config.yaml
n_layer: 9
d_model: 384
n_head: 6
n_kv_head: 2
head_dim: 64
d_mlp: 768
vocab_size: 2048
activation: "swiglu"
norm: "rmsnorm"
norm_place: "pre"
norm_eps: 1e-05
positions: "learned+rope"
rope_base: 10000.0
rope_fraction: 1.0
qk_norm: false
attn_scale: 0.125
bias: "qkv"
tie_embeddings: true
parallel_block: false
extras: ["capped logits"]
init: "uniform"
init_std_qkv: 0.0412
init_std_o: 0.00971
init_std_up: 0.0412
init_std_down: 0.00971
optimizer: "adamw"
lr: 0.000629
beta1: 0.9
beta2: 0.99
weight_decay: 0.098
lr_head: 0.00671
grad_clip: 1.0
warmup_steps: 334
schedule: "wsd"
decay_fraction: 0.884
decay_shape: "linear"
final_lr_fraction: 0.0
batch_tokens: [16384, 32768, 49152]
seq_len: 1024
doc_mask: true
train_tokens: 364600000
steps: 11747
dataset: "wikipedia_en"
Each number is 128 + 24 x the weight over its row's rms, rounded and kept within 0 to 255. Layers, rows and columns count from 0. Numbers have three digits each. The size before them is the row's rms in percent of the matrix's.

# layer 2 MLP gate, 768x384, rms 0.0568, rows 0-108, columns 128-255
107:085112116181128104147148121131138122113137098150117116117133136150128157173141129160122124157138119119141071111125119114117129070118087162129107090114129156152128118118109125143168143145141115119110103142118108101130123109154160104107136128147164158136123122129115119132081134163168095126132160137101104117141079141171100168120170118107125145114135147146156168104105107115116119143115
101:113117142158117100100093136140122138113091113117142115127121141168158162090108116139159134173138078125177140155131116136135124126130106145115135124087124163105113083111127157161128116127145165087127120144150064116124138112169135117088136091120108131104125131102139182144119125170143131114139111177084133174138098133129146113139127105100178135137160165122152094115107124143126112146162
104:133106117124133092121117126119132133161104148136147110092105124081080167109117099127147143136119163116119169138144203098125127148155118132114116089084109100113148131123107077102152180076129053117105126131169099142113121085140128106157070137091143108117123093119132105101142148103129136098107195150077127128096139105124120158118123120121149141154150145111130121101125158108108114115139
096:104126127155117115093157125142163133149127123085156138130124145155138156135145176147131176166130085157173145178096111133115160135115096124126110081112102199095124113116131142121122124115136129121122146097173129135146161111093141142118130176136130109088138159138104146114119129164158100115107128126137108142144138116135134125158118149077155134109114126069119184081133143133127094135108
096:119177120116164149151119130136072138081113147142082103119135122172118116149143113121108140148130100138156168099127108153137145097128152107104163130096168104077127125151125127147175102124184131128102151105154135137122116196132109109134148169129151162154142109105074131154104137093148152123100078142124137117167154117125181148139123089160147127118124107099101087160103143126110154140138
099:133137097132126136172137107105168138128111137142091122125138143165110115167136113123128095100110077111133158165124133105136119084102106092177151125146117138096084109130125131120171092141149149147171180122103182119153167140143120106105101104175110139121144133169133174147125176116124075115105123132123099137149153137127143111115141193135108158151180158092124129133161199147111144155150
109:138114115154143125086186114104115129130095150171119115124129159137117150101123095088121122141095133118098083106099153112109163150135120140162085096121105138096095151117157145144146095149146141105113174123136128115159169109100120145145147136127121137110119100130117135168123052125124075124103094143111124109127169133142113068148174164104090076126128090122117091133107133116150116125100
102:170117156112140153144152132125133141153096110160133106128101097158147097140106080162121130141135135096160084068091098170100169127110138152135142137121139177097116176156070101153173135132157137150121116158146113113124117153124129137100162101102165108119080165131091136116146153146095111094123134087106120101131093155178143073132120122126104085105151128124144094167163118112152120142155
107:129119114126078123183131106136118154123118114110099177116125119171107126160138126117135129114135119096101090081118094128130139119138136112153116097126097133091155133092128148168121130116138104148088106109144117122136172105135137094141107086149101136151109157116147141134123144145109136145132113140097149126067151179141161103135130119100150161113161135115104141109153124120080087137106
098:146132140132117111089170123102184130149064118150133159150165160116109154167151150106129135149137129141161110110109126112088114085132131116112125156121142171075092113144156103120139134079104137077088113078116097122099105127181126111101129137128163118156102116144093137145129177139168089134126179138126085149115129149167148174116177113114135126113166147112098184117103148156077109147157
098:127103137127080138126139086165117091139115108087128122106156115145136160135114179085147082106126099106119112164160114146106102115161146110138132108097120130128096156126093106121149121100139129137105118131122128154123157107156147116081100114159096153167170141133117096081115142164172140104143129129098118138090140100114103135178139088100083122155143119104117107107140152099097109089147
104:110145084133153136157171116142125125134096111170129117154122126146119118152143134124151124116096142123108137084114137108160132133166135137158128118117086159104159127140150168144134106097150092100144129092139123125102146132113173125144162145131168109102088142093110131126132136147150176119144124162155106106120107113137191140128167151112098104088145135117154110109106105121126115112149
096:101081086161173144155129123101081159110120150157133154101167149158116115137146106154148109150116169114147164126094143100122144151168129162137144114152095113148090162115141126179119119125144145150160103142183115094146087101103175138133140112101135148108116123134158154145160161127129141116150155101069091128122121155134112124108084136124117121141130103116115150165131153104113135115131
099:147128105138125137120144115146161128104152124152107190133146180100128154176168154167143077153121126115170125082125098159142137099141130105127087144103173155110104159175139095150116117103131137137122125143198084144084149099164121105083102137118122167146124145116143123121086167114119143123154118143118138195122100096132158118122099096103109103108143146158141147099098126140095083091136
104:134102161078075131147163142145151131135121113148110134124108115163155200121160127128104138111085141146161129109113125126104129092104129121149139094118184162063109180121127108152164094115124124099145116083146103132117134126130118125142135144133131129142169141135130133099123138113137110136142092141110121143113067144158083167115175109060138146120142082112138122188105124126114118140146
101:152110122133124120117165106165143131096117154159157111098147146090075164164145167118114114112148160108079136134083136153155153081121162098160112134125085159111128176146103119116138088094141143175159117117143136109135066134166145098107109139128154150130106105148143141102090158103130122142100156135124118083145150104110108133136111174095153150115152109137101138136142166109118133121137
100:135124114160126111108103177149107120142169139131107138129130141098095127147150141107126147098098114099119124138142174131120085127149085146124114138147147154131109144123150118174137120140108122132152147123129097144130103139121144116117159129155130127140175136147163138123148083141170145118123150130143140181108133147164101127155123124120140156144160120155119147090160156111121100139173
096:091126157122109109157119139160157153111132114167119090182129135162113132137157129133127137106142106102142162111158152116142157118118107127147150109140156151154160099144154114127153163154101173142141124091061131097128124160150125108142071166091146132142136111110153119125131165110176149135107092125128098139131079117167108123126117158099156120122115145127152166117163177085119096159112
097:143098090189094108127110138132153101089094138117129142132150098120121130158113106112155152202093097107133092098165105170133121082120112128129115154083146158135131147113142092107128143117115112076098121100168122149132135123140183129141143140144097153132115119151098127163121127140144170144131125116095118142116132165140127155142138130088121135148112118154170137124113184115119095123135
105:116124139114111145093155095107106061133119144139141159113140170148137122134176199137146105158110087095124141108130078133110108126113102175129118154159116108153097166205146144105137101139126180096098131101099096119194147110093156092115131092153121191135126120149157111205140148100133109118119139109122146120147162147143128106170168149140121095115124094149126121094197142122117131153154
092:139152103105123135161177091113135165102071125103158152132149131125167101093129167113099137123123117071157121144161117162095075088136154134118123132097161126136120109103110127141090105126108162128142088136147119093173101163190119117119151141118102135130116156123116188153146112140129185169120063160152100123120136139121105170123175142091164134099110116127133157162128117124107154100096
100:124130130134124136117156093107099166119147143143114104127126169138123103136142170169165089148143100110091115118170144153115113084163121136152109163151152126128136152126135149171084130098121138102141171118122141135132101150128109142110145199128139129092164127143096111158100097107160132100133141123112087115138134115155147119095166108115136121149141084097122097088147128138139127093159
099:134156137122152142084141118139106146154112102117084155122184138141120121127138156103126126090105151119125132168120132111128185084191093147152110107159120134143137110119142111159082092140156146115089143150136161101101139153149165077108122109146149122163126128137092160163150110133123126121140151102150139149162134103165137088157107160103142185125165122121116180191102143160119129095135
101:154129161131114107128112130130094097095147137120097120155117100103137112155119136134110095159126128154093142181145130145138124098140127121148113158159170144098100139143156132166103102129099099114138190126137132167116111118169102177110133139126104208092151119092165094100121140133093164140104137098091167140096163135123146123130139117109160091113103143190099172157169154156118117155150
093:102120116113115152135125153144098134167158101152115179095120142125130121105163130153108117124112177134135127164127150126143078117144145125127138119085072115098136130142085157155129094084156144129134164143130125182120129060138103151087125104125168177162097132120164102112127178166163138126146177089123111143135141095137161125125137109120149100126187128141112095136132149139122170101120
099:135122148140155123146145118121160133133090119168097137145126124085156075114126106094157058129174098142099140154143146154142162146126148097091142142101115146151133140133166139102115063143114172135107137159130132140129107157138136155140134070107134107132120108127098149127130141138132136154107114133146114132088116155117139111125133185121139121151119103162127112156110093172178133106110
092:128110159107128135109124137126156084100161179179146090142160148152138141191154130153136146085141131097153149103141151125150111172156123092084139114114125136119117124109156116155157126128121076097056159107125091130114119142157177121184127170141125119127091131138102166138100111142151123129097144180156117132117107130146122160102158088125127113107109111086105153052119132111137136144112
096:136099149146131121096141135131165104096111116111126139135122147130114145125127135151116101166120145115122095135145103147148158133147144103174089151141137159118126142129145099102116134107118173149130124113157159090088114139124116094147101133091138176122126119113110132161125195160136154144139100109127146140119144113094126158158155136118113134104142142139108149142124133156077113104167
092:120135095174123101152105126118137133133122131110161101122153160103144136100116149143187141155091139139116150115166134097075125119108115126145141131078134131080132132139089085114160136088133081090098131170153129114104123138149105101124164157148070114120143127147071104113131130121129105093104166135123155127133171106142139146128145099092143123150097195114096127123110160116075112133135
101:090114147112100189126136109153132057062131139135164132089149106125131081087175111128123096130093142143135133146112126120182133106068150115179169119127118117137141126146156134102181137095147115113135095116128149166119153080159117124125141137161118181143094132141125148106124124078107107152137121196102108110082140135125146126112141129140147131167108112130153137118168131136129133168115
103:113096145110140111105149107153139113135103149151185094183121112139127139135190127070144138144080087108146099117154131095080150145143125135160113117160161170120113176120099176141149103157106117115132064079105137113124111139151156119115122142146110122118117098158117153117127157168100140118087146119122130133085102099117138131182108141123139121114125141138132137121104185089154138118165
106:135125104126072104153132125123157144123143122084102139159097112099126120135137149133106131159091092111170125145137118168146101110165131129151126123143155122081076121157107123117131149106117109081146157120162105100142155157154101145114148156147086162145161128130092149139135135144142118122191097146115109140107140119145124102192112100121089108138099060117106081137105161121126083113142
103:168112142143102116133123107142138118153136130186107142127168135109149148171107150106118153117083130110143121093110144161131148140121103125104147109143171167092092154132138152135136121141130157105136136114195132148088142138140168104153162132186129115100116100130100139130118104102138114124099110108093169131132119133154165086168171132114121134123103138112152114126122171111098078161155
104:110131152171100170149131127126147108134130139146092143191111110142146130132148142090129109168155111107181099124110120147143113144159100101183138083114137122109128142113134128164115162111180115125084137077104122150127164142152096132123153162116149130169107156141134110103124129122124148125126147120134084142123109129150159122139127128124098136114141132146143137124123173137107100124141
110:132137134137142150124150152152121100124169102089156128128143138145112168105147129129142168115080109144183103099126121150070123110089095136142194079147126117119117137105094126077126105115128101160107139092112107111183140118123123129126119190166110157107138107110122101081125123136092138134138117116136114111106107191166105131158111110100133171081113156120111099147117105104104114124165
090:159122118134129137097137107127174160159128097132114137122152186112106112128115151155132131155128144117170113146113130144165124127134111114110165150146152163129169132127159149106165109125102141125119132129116093132119131131111147110132178132153165129148149097131140173081110119164119127101139107117177107145134106148115111120106110131139138126112132142115115130145131131094162114128113
096:145153124149093166099138100117141180124132155176129135082112158170128133131171154126143105149142124124108165134135120145073130174135109141162129113150122144127114173133114099145116152136121118105128124084136157112106130139149098151087139111141092099126149119155168104179176137151114112130101127100140101097171131122128152133113151128165147111137150143151144112154160132110137175126183
095:097137124129100121158159119165111151101148125122151117109152154150076125129159142115137125137126119085127107170142121107080134091135150099151124104078137134114118146153089125115112148093117128092125081103137128115148114144171152154135136139148131120093159126160082130146141104152124137118097107125114159176133181128135132142116125145121157142096124130096111100121118153087107105119146
107:150110127108102151147095099114109108114101141110130151127140161147104106146096132129089129132141111139131165135123162092115140121099118141167123122100122134147130128111114077125121121116161168126100189113149163107107111126097162144125074122173116134119169119159133158142096154090145146095064174132116136108114094111146134177092157102121181163136116129145156136138117115153073117116165
097:117145175111129144158147126103154173113108133111096138109133102127133138170174091144169127092134113121121080136124149109146088106135156133159146123161134167102148116150136115137098161136179079101120124122151155101135133162148113155105166102117112077136121122138141094079132158165117122125147131118140118132080118119137208138128115110117158131090149128116068166130134095097096112101173
098:146085143115114134125148129115135120133112123084116119111128113131110100125114110130124094061133124107130145123135153156150138114130185096124157165106098165122115167108124125074122115099106094090118150146110138132139140123146132139103115160102079151116122138167096114125095136127114113106091105150144119157105156142082167153137148153144133106149129133122118189122117145092131109143110
096:119139134169093132096115168153159157165150162163109147122109144100147125179113179131142115132137150089105097170087139108131189108122109133125145157186120117076092105142134104138165177141169137125098113104129122159133112162174101126185111117056115117129138138115144106159141124119124124109118119158108141119161107146155140096151155072150124131091161152145139145096106134129125101153152
109:110148090136120103147146109130093087158169105126069120147123175124147139100166148126125126123109122118128115103110126173104148110141077137131146155112098120138137102132127096131136106071096101117135140125140163148113107126136114133128140106123151141146142123091111107131122112129119143101120123136099137101099099116148119161145102116119131135136147165166156166135160086140100135123121
096:109124110138084140150126127080147102126130125136102143125092084117171155130142133153159129145159111134147121121116127159135155100102144123142137140147183156128134154109100125113121119125128134146116170139147158140133103129140068141114159163107104132170157123116130121114129113131141167134158120155093112125124103100150135141174110094116142115142134105083139145129154124179100126124119
100:119139133120094129161154107154144149143122109144112185142128116110119112160135173096134118169137174083121157144130114149147128116145110144133078120136141125139062150149129138085123146110137148145102094134179107139135142086198140161138101128154112138118109168118088171136147102176144135119140111151123160187097140137153115139139125088118152114157115116138120142087122149109100128172130
097:161084159075079137172144119087102118085125143138110146063143147130150152178146115129148105090089073134104142137103107112114145142112124148095102114091088120144109120138112172126112090155158122122152166101151136126142121102155138145095083133120147086126118097155167154157125098133140097126090138111092167128135149135145152113119166154131096134127113110104114110072134130117125114149115
094:131162135140074126159115163108134129165117091088129134111163153150094141106111101109116157168140110133175113129071162161144118120122124139159128117124139150146114116182130116157139155130114122115141157142133117090086135191147108100164090115176114109083130185123112121127147098164137131135138161110160164112114103154111137156123160119115125159139115116156122143101133160112096119159124
098:138089148150126130121163066096134133106101164126128144124146133130132133126148109111097078119155119119094110118104137113116165107093116131189090112132108161125115134142116103183127162148161083118073135148124161156109159135108130149100144134103101107155149126132150120111151172115103136107147108126142120133170165122127180126120157142094172136148175161144113105119130141125132133119097
102:128118104121112108130148123134091096152083130157099131140096144087108173129137163104144124128138120114147157160108105128138082135167088118129151088119112164145133083121093156128098085129125129088174142113105065097120114124141125129104126134164130139124138098135083110156092115138128115142123129134124109139154139144146078153131111122075167123112112137148117074107147111161165106103124
106:081118119143080159108138134136109115095112127220116156133142100113106147079145082124095130179096134128133072122145138127091153102135131156180145135120126148137100095103129159120134139110166123110098175128157192130109171078108106121134141086159110172197128115155147105125167151110101146117131157129126137118100129172107135097123142122137097156096131145137147118111162109116097142156110
101:113158143088099185150144128143118108122111138111159142158140115105118106163116138125115161129126099079145130131123105161143136133119170115123123146140185111149124133148150170098139088163113187141119149113138165150127152145125091152131121101128131141131127169136101129154123138144129153132103125158152114164130154153082072149151127105138072123124074090106124101152081145121083096092106
097:133103096108125129122161163118126141110074105115135125127115119125136154136175142082156106118137152137142141164143133148145161108179123111111095098113138143117122129113137157165120136119167122143142106090124093098077114123166104130138095153145150107125140115092129122115126112117121104110136129133123147096110123164152098135116151107087121129077111185115166143098125143140108094142141
109:111193107103156157141116134150126141148132170100102099121130180144106145140119187089112151097136148092141115116090097146138162121141120134113097103143154134069166159104102136140127084140110123121098145139082128107141129133141169103127107139116127140140112184123104158128091144147123106132165083134110102149116105146157167133089106133136122164138168115128162117108097129079151102139121
086:094110115155101140137135128151147111150153121144121132143134156129080142087126133130130119161128107127100085103072149151147110148160112142130131078107146165123118085151120128135106095071132150095145149141156098140160128094154119120149072105176130164117095125099138125113151126122141118122151148163108164143108124117173131130149120110115119089107131135144148117126136150158110136085133
113:102135121144125108143093117112112123159129096163105117137158141145155116125131136117122144095110131137177114146124135136099110096098107121135116106121162145119113137127100125137134122124159125081116162090140123135094098125175130150139129131144098148136136157164105143132142149118121116106122112119109116098110110138139122113122136130065106135148127168137152133149132167150097093139145
093:155115149164135105154139145153171102136109136157152125108130164126117155130114108156142163139140152109143161151109167128130129147153141160167084109137131127133114169093127094128132132097155155155119086117132085123110101093148104130128091158136094147104124104103129136124082146129163136125125130164080091146136123187102125132116095108160121087151145115127128114135124108116139129151120
100:101137109114148127116120112153166150092117177139128087102109085113165135093115106132197126148100120154146155117127172165134111144158150170142119100110179135113118156119163147095152114139154109110135105107081107132115084127149111125062132150097142155176135100144101165067097128101143117121097141164121138097158127123102121108156127164168123116163158121127154145137130127126139145132061
103:108125103160121065116108165104127103123114110104140145100139142121160176126115119127144137147165128121155124139108129132096131137159132169125162111113137141109131110096119158106129126116142112114133121117109149148164132114129151089094112139151089153099130129111108113128119115146147133132136163169078106148144150139122130150129131151103120101142135140065139126122146154141114144129109
101:133094094121164109162122156088111114139145149167152135101103131134148169114115094086133129109106134172116122139131172109124076117141114133110111147105174159141104132112135158144130177155144129106109173123107149143132133124155135108126134109150125121143144160145055154089167106127156114130135127148152138139147141121100140166098141116124114108150158148110133125161099157132086127152128
100:169095142147086173104139124126135101083125097127136096156139146113147106095150104117150071103108097070127100077133146129152123130120116125131128143141105146134158173123116085120146140101124130150118124073125148118129142131109156123128152137162106122078134095104118121114154084087113093112111108176161110109102099139118151120110144140109149112154191120152156136131127172143157121113155
095:144145106148145122158119112128151119119080147146118140130154164137104148119131143099151109110137143093144145172103144146160150100115091134107111161108150184093134144162115112141092117121161159121137138119128141142112093101101161115122082123133106129100093147185111158107119118158120163117125093161166149136104113098183105142161141121077116093161139107104129112170131180118110112111108
097:133133143130106104122107119114164135080128091123137129103136143116133161162113126137144144136135103184118132141110134133113132079134120113165089115154116124139098111132119128112119134113108117138136140122133106118135127178172129114105096135139129130109121078139119140126127149126144093124105134103168104092129124105149126151102109188107144150136085100115138152177151145156150113115137
101:171124126126143157163154109103146110086073093088143136164137198123142110149091131159146118150149157146131108113143115167115125069133139090108152135145158141106144143142108140139151077121130179120114132102120144104164115137126147090111135163109152132179134124112075131071119135092161129118127165140140120143146115096101100141135152124141120132133088108150126139120117130161108100144179
099:127110141137106135125157143119112145159118086166170106135147137141133105140165201112107097124129158102152135093108155111107164150152102116126098098132139103122114136124155131140138148119146171146148155105130110145138090075130132114113129136097141187153090114122138099163130123109166133119118062135095111128109086149157129152130166106098114084145169112138152165104158178109124115102114
112:118119152153066118151117145146124055111180104112117136151134144141135112128135162146118107123140118129106162110142156123090108107108149128103113121108148132129150131107100168117125105122126137099110122139126084148112128114139147151153142163168133131184132141139091169106128166119117090104098088176121080149110094132157112144091170097117130130111097129145160138110091144160095155150139
098:161155148132149113177133157175119153125154162135115122112112183094151119111136095103092153128155133116156108070116100128111145147132078141155121127125154083094080183159150145158167124137133085094067120103123144107094111107141105119151101118154126140154119118127096147103135159110101128126121135129131113124149112114116106134156141124120107180109132116119175135122098147091082109150094
105:079142149123078152114158109129135096099103124116074151144148119157143126129110081132111113095169135102154114161131093132144149060138120102158071144141124167117084125122098111165174143123147109128128123088126136103118184118129118128131159108110106163136133099102138134112139165109121117130112109073110107116113126142116117127125120114088142171149145149118112114138138150127144122141168
107:158130131131082155147146143113137139152127147158082111110126187150141127118132133126125137119165139124185108100067102143142123101149138112159096166088125116131145168128149145128162072108119182128148127104114152092117129117122153112082096091094121120118115118155129119155140151116129127144148093062115093109120097143161126115125128088149124139106126116141151090135134172097127120111136
102:116128122126122130190121132128113123145143098129138133142125150141106166125168158110116096122140117150127154188140124081149138116109111143141152110142131175166145131109121108132158104120131156178130138112165126144095158135121096146156064120163144153160129124109142081113158100157120093131104076121134135088124083132100156127137154092138116130136118117152127154180175144117135159148115
105:150098126098115101177141130113102129105110136144119143134115090120123084080192145107150163131120098117158134125081152136112114108113125083112136158166119117138072121152089152112120153165162107100155145124183104108145134112149154128081091095177108133171134142112142153146140131143154127124108162107078152142113152115149120148141100125095124154162132119112163154141148127125095106137150
104:150108090129101145140161151161125116134079104108145104115084162150110131189132129105128123132083108131138097121149196144119142134119123146121125134127111164131132126134114118139126115101139105114101134113149106140146156068119145115154146133155148133163096160101134135144152194146111136133142105128085097104150105137159097138145094119097096144130153094133156122155185158126139111119107
101:172119129126157091149127111110143110135115145160129122125139141103098139117147141134137136135108126143107123148116136105108150126092108122190115129102115120099086141142134162122122101098114110095113126133136138121130143082118175129138127156113126145132086089193133148152130125133089134139160115119105144126155146125157141114141138144155137156104095134130129114102158124151113073131093
097:176116121160188129169167137097113125155129123118155136128134125133147096145153160122165073106118139118143118155135187109131117139134070160137129131148111152094127155132095141107151132104162128151130122078138153142128146157153136116127134151163146128189099096136145135150134118167134160110121147103165144144121113093119126156117112128162124131098087148136157122145120115144115129138147
104:146138140155121150145170104098136167179102147151077117112148088096117136122173111117142126093123117140159135114106103152106177089140143095158185105127109153114082132112091101105106111135106145150130150142115143112143103111087080113159125111140120151138125105109088156178167143157102112154082150096114114108141164148141111151141134160128129168149143118115141107158144122113146166088118
100:139135107113153116151125139095128147162122119113131102149169186154095099130125188123150105114080086131146134171086126123089116140139110144158129074126112146114097130128152106119115105091098184161094158106148164113136129120147167159153108099120106182140111130108129128146098107084153096129105117095124153130112139091147132148174100157097131108157149109126094146135139155122107110130113
105:136149151058113117128150137123111059144094137147131098133127126132110175168174123107119166108165148179162156124127175111125120072128143123129163152131112118116135144155139185170154143147116139103119161132131069093130134108143115140131097134146148160113138162154109209119122143078140083118125120137118133133113146138125123165100119071120092188136133132138152080137111124128131119133129
107:111128125147106112148126149085117074142159153137123125154153103109152147126164120128133127121138104134087109088147118121147103128138093097113125110131088112103122122134168184161110127120136102123120160137119158153083164081156160133150150134127151096132080083177122135132119123098142119119125138167130129095123123160176176116087112155145112114069117145167130116098147156116143155159112
095:140144091126086143119179111131094108144096094113129105124109156149097153095148149144141114100152107165156095131122109096147110146119132125165136130145123119129111106110113051120120139109149151145150110102131109098078164095115158122122132128136112150158120146108148132106144141110113181106097149192119120132080141117148116112132104153098135133130159139155127135180134098138100114153110
099:113107131130110097139109098168129119135146123099119170159146145134142151129168131151121139096098090110108114091139099162145122153182097145110166126087190155149105126123139134125110126145140129145080117118175133110122146110141092160151127179114140125129126114151139127122153120151127103122100105127107187147096154164121137164118163056124096123142168136143101157110127102133124147138145
102:155089126167102074209089150158114168119152160180166120136118155134122140133140096115138164140141130057128126119145154145111097136137156114117075128157147134108118154128122093153111123108130105125096139097142093129112106088178136138150122093129155098112122130133138121161096167141131133129137141126108127131116076089123139152131140124129172122128137143153122144163091175165102127146135
106:144103111163114124118075103135135138161092120123145152132172130137144177090128158105112118121157167154178133126150138143133108120132098142132154109115140145126114169168153107116167155122107128142132124169154118116125144145110149124102131099139108129102111136149143177116129094124122128121091134137122113138159114170155108114129128128133087100150118159148145137155097130118135121157149
099:098097131167146120147184103146110126186110135102095152121129131101091138135128145156150120140137161095087121131151107147190128125143140177114156134130078110118100173119120099099119120088149134144158149108125089103133117163104075146154133108093122164082106141142076156116130095112119165118127123165166121109157105121138077153176150150156095139129109169131161126114105153139108103118075
102:116124089145079099122135106131192117137110087112094118134082168152139117135138162076115116093120125142102154124133150145125124107141142156107112102134159122088139135116155112120146138123091102112147113120118094144092153085140188101122130147126107112152122160142127126118134135148162135132143116160065102108162097143169148116108152123137138124145159110128129160108127108135133123114123
100:140123122153128110128156130098159160148132115128112105138115141158184125144145108106147137152190133124152102151099090096128140093159123157139133095123072166113098155120146121133129176095119103129097110154117101165144156095113145146145124123155125113146138133137114113137148136108128155114149127097115093092103090136133120138183111202140102166148170162128105121098117145114154121110145
100:183133125100131138150129115123102128121129160133122103142178161087069098136135130118158080134153110076101142155074133105160147084190154114131139140149095143086108116107143161123177153142137163120120113124122171131181120123102120112107131125148146110127103099102132138145138118109144137119131129114160130124168140121110145127113115086121141158148165092137128122085068153079129104095168
097:126132127108128133140161151085114102147131128162127114127157111138146153133170138124106168137136084095145139089077168137105066125120125128129153146093120140141172128147126126100095125136131134091106129153169133109134128143117153098154113154176154153086154150181124147137176145130161157125092158096127154104116161118075096205101129106116145137121158128152137138111149134135111108122169
100:122121127110110129089130127165115095113106132134105093120167130177118142117113132143090135118126165063119163135143177135091078137106101143085114077147100092154110124124165161121136137107161096136121127133109141120110119111156149161142126158129139166071099124122141151109098116136113075136138121172112111122091143117167097117138120133116094111124143113154162120061150098153085126140138
116:089097102109163143100104184146097134128147177161122108122158137148136117106098115106153128149122132134137176125130120124116141157189139138117167138101110120110105135121124111157116111101144089113102100121127155139116115156104145111095094142119083095158145082131089154137140101070092102117131155136135127120167159126134121144149127154123143076153142136093134114121123167104140093106093
099:109154151119104146120133095117134094107101155152126142112118140149113143137163134173138107146088104086103112136157137161148115125091150093140151148145118137097154147123160130140154090120163133102151120091104160136133171082119102204118135104167136133119116134128123151115096117134092153140183115161145160135121112112121131107121128105130095116119115084108112084139122127164131173144117
094:132100136119148102135157138131166122145083127127134114112110098093162149111128129151125146124119117121109103100120163208127138134078110093158074125159134151075166140126168120114082150110123121132099067170133109141097122130128139113157129085131112164104136100168068149086110120142148126111147122139128113175094133149141157140147104110110145114070124161129129141158128116153122100107126
091:134177129179154140100133137130148165143113117105145145142099143152099189096151106110090158108129112101137089143133158138154124090157070148136121110121163196087118109100110149131114141092113116088122137102137137136160153094154152134142119120129115122142158125176129133127101147140123148121125118142088130121129129165147117129149146156148098130158153132105135120130112154157106063137118
096:155107177131130108128140096123142071098082126163135112171160126169130148100117096130144111123173139118136161122137138142122105100119126153127100146156141152152143157139154120104107078156114126143121108123137124113093152149121118106132105130133159095094113090110168131098129132127115120145159119111168157136137107127156127122101117116124124071130142154126151114090145110133146101159132
101:132145141169115151164113133120149153147132109127099089097143139114117102114095146082145162115127134097100085150078121172104163134145059172119106127168151150107143149136117112150135127071126157099106180157179103131158134107127120136127117117145152107137156169127147141157114104122137157134107127133117174130109119121113131155154158116134089120148151123156119121139147132096121074130115
097:090065138153121126122155106121125115097123153145135134147149104129137159170160123117133104126131089135121111147134139162140151111113090139136067141125150151123088131121089165139122120130156089096120104109150148108090128108126172128122145141133149163138147115149107159110121137097057161122122105126078162110134160139104101118124138152144155153145159164114164094141114167130140122157160
111:133101136156114082136102064103104147132132152149133122118127135117124122122127123142107155110115188119122107143121076101111144136123145100140090092142173125097149159142115178200123076134145117135107164144111154133098125183135143120135120159129122132135110140156123150141138088118121120129112127164108127140131169139121124091118174140186115099091102158190126144132156103130123153167132
110:086111150151066163139144152151103116173101168110133111134182102129147173080114122068146087113149093125145095150125107108074105145157126122170135141103129112113131138146120169123126122111087154086143140140097116143149110128119133138089149174154126146177151137137118080144149098138166138125123139113131115159101149120129104132141100123147117109127153098190127152101160179120082090069111
103:141112165131138091149122132117118146129112192189139130131136113100128086166152108124150155115135138090148093104132105117096106116107151115171114123159181138101122115123101160114166149141128077138089110125150128135113131153154118108106095109109167084130164105172123143148091148130060101121114132126167141151114114136164123145129177171114157145125117089149148163140178139126124092110152
099:133130146146086182096168103113123139120125165138149072148157135141160109147199161095114101110133181144131147144131148099149126103147139140149134100135120137086120147147127186121122079127107141115117168139120143143138154114108120121151137134120123167120115093171122101147106144113148103134103150163113106112105104121128115102126137141085128110164102111157104143165159139110064106092112
095:105168123147105111147107108155132147150177163112136137138125148111113147186122122140131130126133172125115113140086136140140076155116162128106122124136069126146132149108109158148154121129160104151126153112164134135113145128134133123084103066151151159112090149135140120122095129127135151110114142127118140109141109103148146148089127110155138155142089105112142132128112106076117125102119
093:133111096122120127078155091113145140141140145128125145122162138138130121114099147122162113147135162137121149142168168118099143134150117195166139095127153089154117115117164118139125097161170138099154132140177118123114125130136117136136079138093108092127105143103136150141119090143132160150100089173103145100155147117114121062145121146168139133113121150110147143135104115133140125107126
104:121152144115112142114100115067125159106128141151176120131127098162089141108153123134135116121139126156126167132126188125138131128193070151182123104128107176101160148142100147134125103081120124115128184153135203119122142085121106129150129118139122122145127092181164129159098143116115108138107111110135129127164105156137172185123069149156074162112131148121136147122126135127106117112097
098:087091119135142113130117103170110134145139144115164159106136146103086099148159158110118113118138137098082146139147104149107156151151108150111094103144126110113111136118153150121076134106134116115121154125112141137122147126164161197122130165119124131159132168119104135077141136146116127110158103154124172154164102107182211150167091120120129118059133155096139147082102122122078131105126
098:131088166153130107159138112139115125135140121085121161148147123163124151136093136109123113145115154130146133102114152152133140126097161122120142106102155092137104109132140093105159089104163167142111146126177193147125129125121127106092150123124080105118118141091113112111081122128137141130138154128090130140118118118073093088115126146148104086172183132152155121147122102122068154127126
095:132092144145179159155116139130122152119136139130160156098100136118137121173129127130087153155095075099154090128142153093090144105090154195136169160117085125120119139108081135112132158092121118098089136123169112125100146101168087146081184143136107110118157104099121115112091168139112121102095187109106110147166110113138166085137142153149099126094141114103136102098080137105133139120123
099:114105133143087105125135117144119119087126133106091128109165117151143171117120158102119150103105126133171084141084130132143088105149130119130114107090174159133119141114156157088133125128168134124135135139120120136116093088101125148169111123112179144137131136128120114147094134154130149111082113158099086150111182126154129137113115157150108159131130110117102092146112123141095123115112
104:125156145153138146155097095187120133160121142148140108141085099134113100130141107082120139124117149091121129150130119113098116116105173089138099152136116117087143146137145151133150141134088114112089168134122110167138149168125126122131124122115140112150100097103133127132133143100112141130113148132159147127091161102122160109084155151109089129147172126116110151149119130155110130125146
107:149166145143144103103128082113125098139116147117139175152089111135205164120114100142092143145105099092086087104136151163132139144084124120145151118105159127154087138106172133095174142085143121135104127136132154147113163134141115121106132149120154082140128108175117089089096131094101161141116096099102117133144110105157148148119125143130133113115170141140127129156144142150082128138121
089:096173129130129156105183165122148141123159131113140136110122144164146133151126188091145126104128092135151076128142142137107147103121102110140139098106146124112137141098126155075090104122143179054138149090116105103115123117172118106152143148098107133115136098112113165091093162119148151117090115130095159126115153132119116129141100160118142130104142153126125126167099163150105104119094
108:132146158145104131167131097119135107140122101168135112132100147128157125147129130126094095067172143138145124113104156103142134145101116131145123151143125136088071084088117120127138108108158119098130126094170169132127170152124173131137146177157129130152141125139135111110157131140107146131110122145101100116126083108156150167088143147112119159137160153139094122141145150139101094109127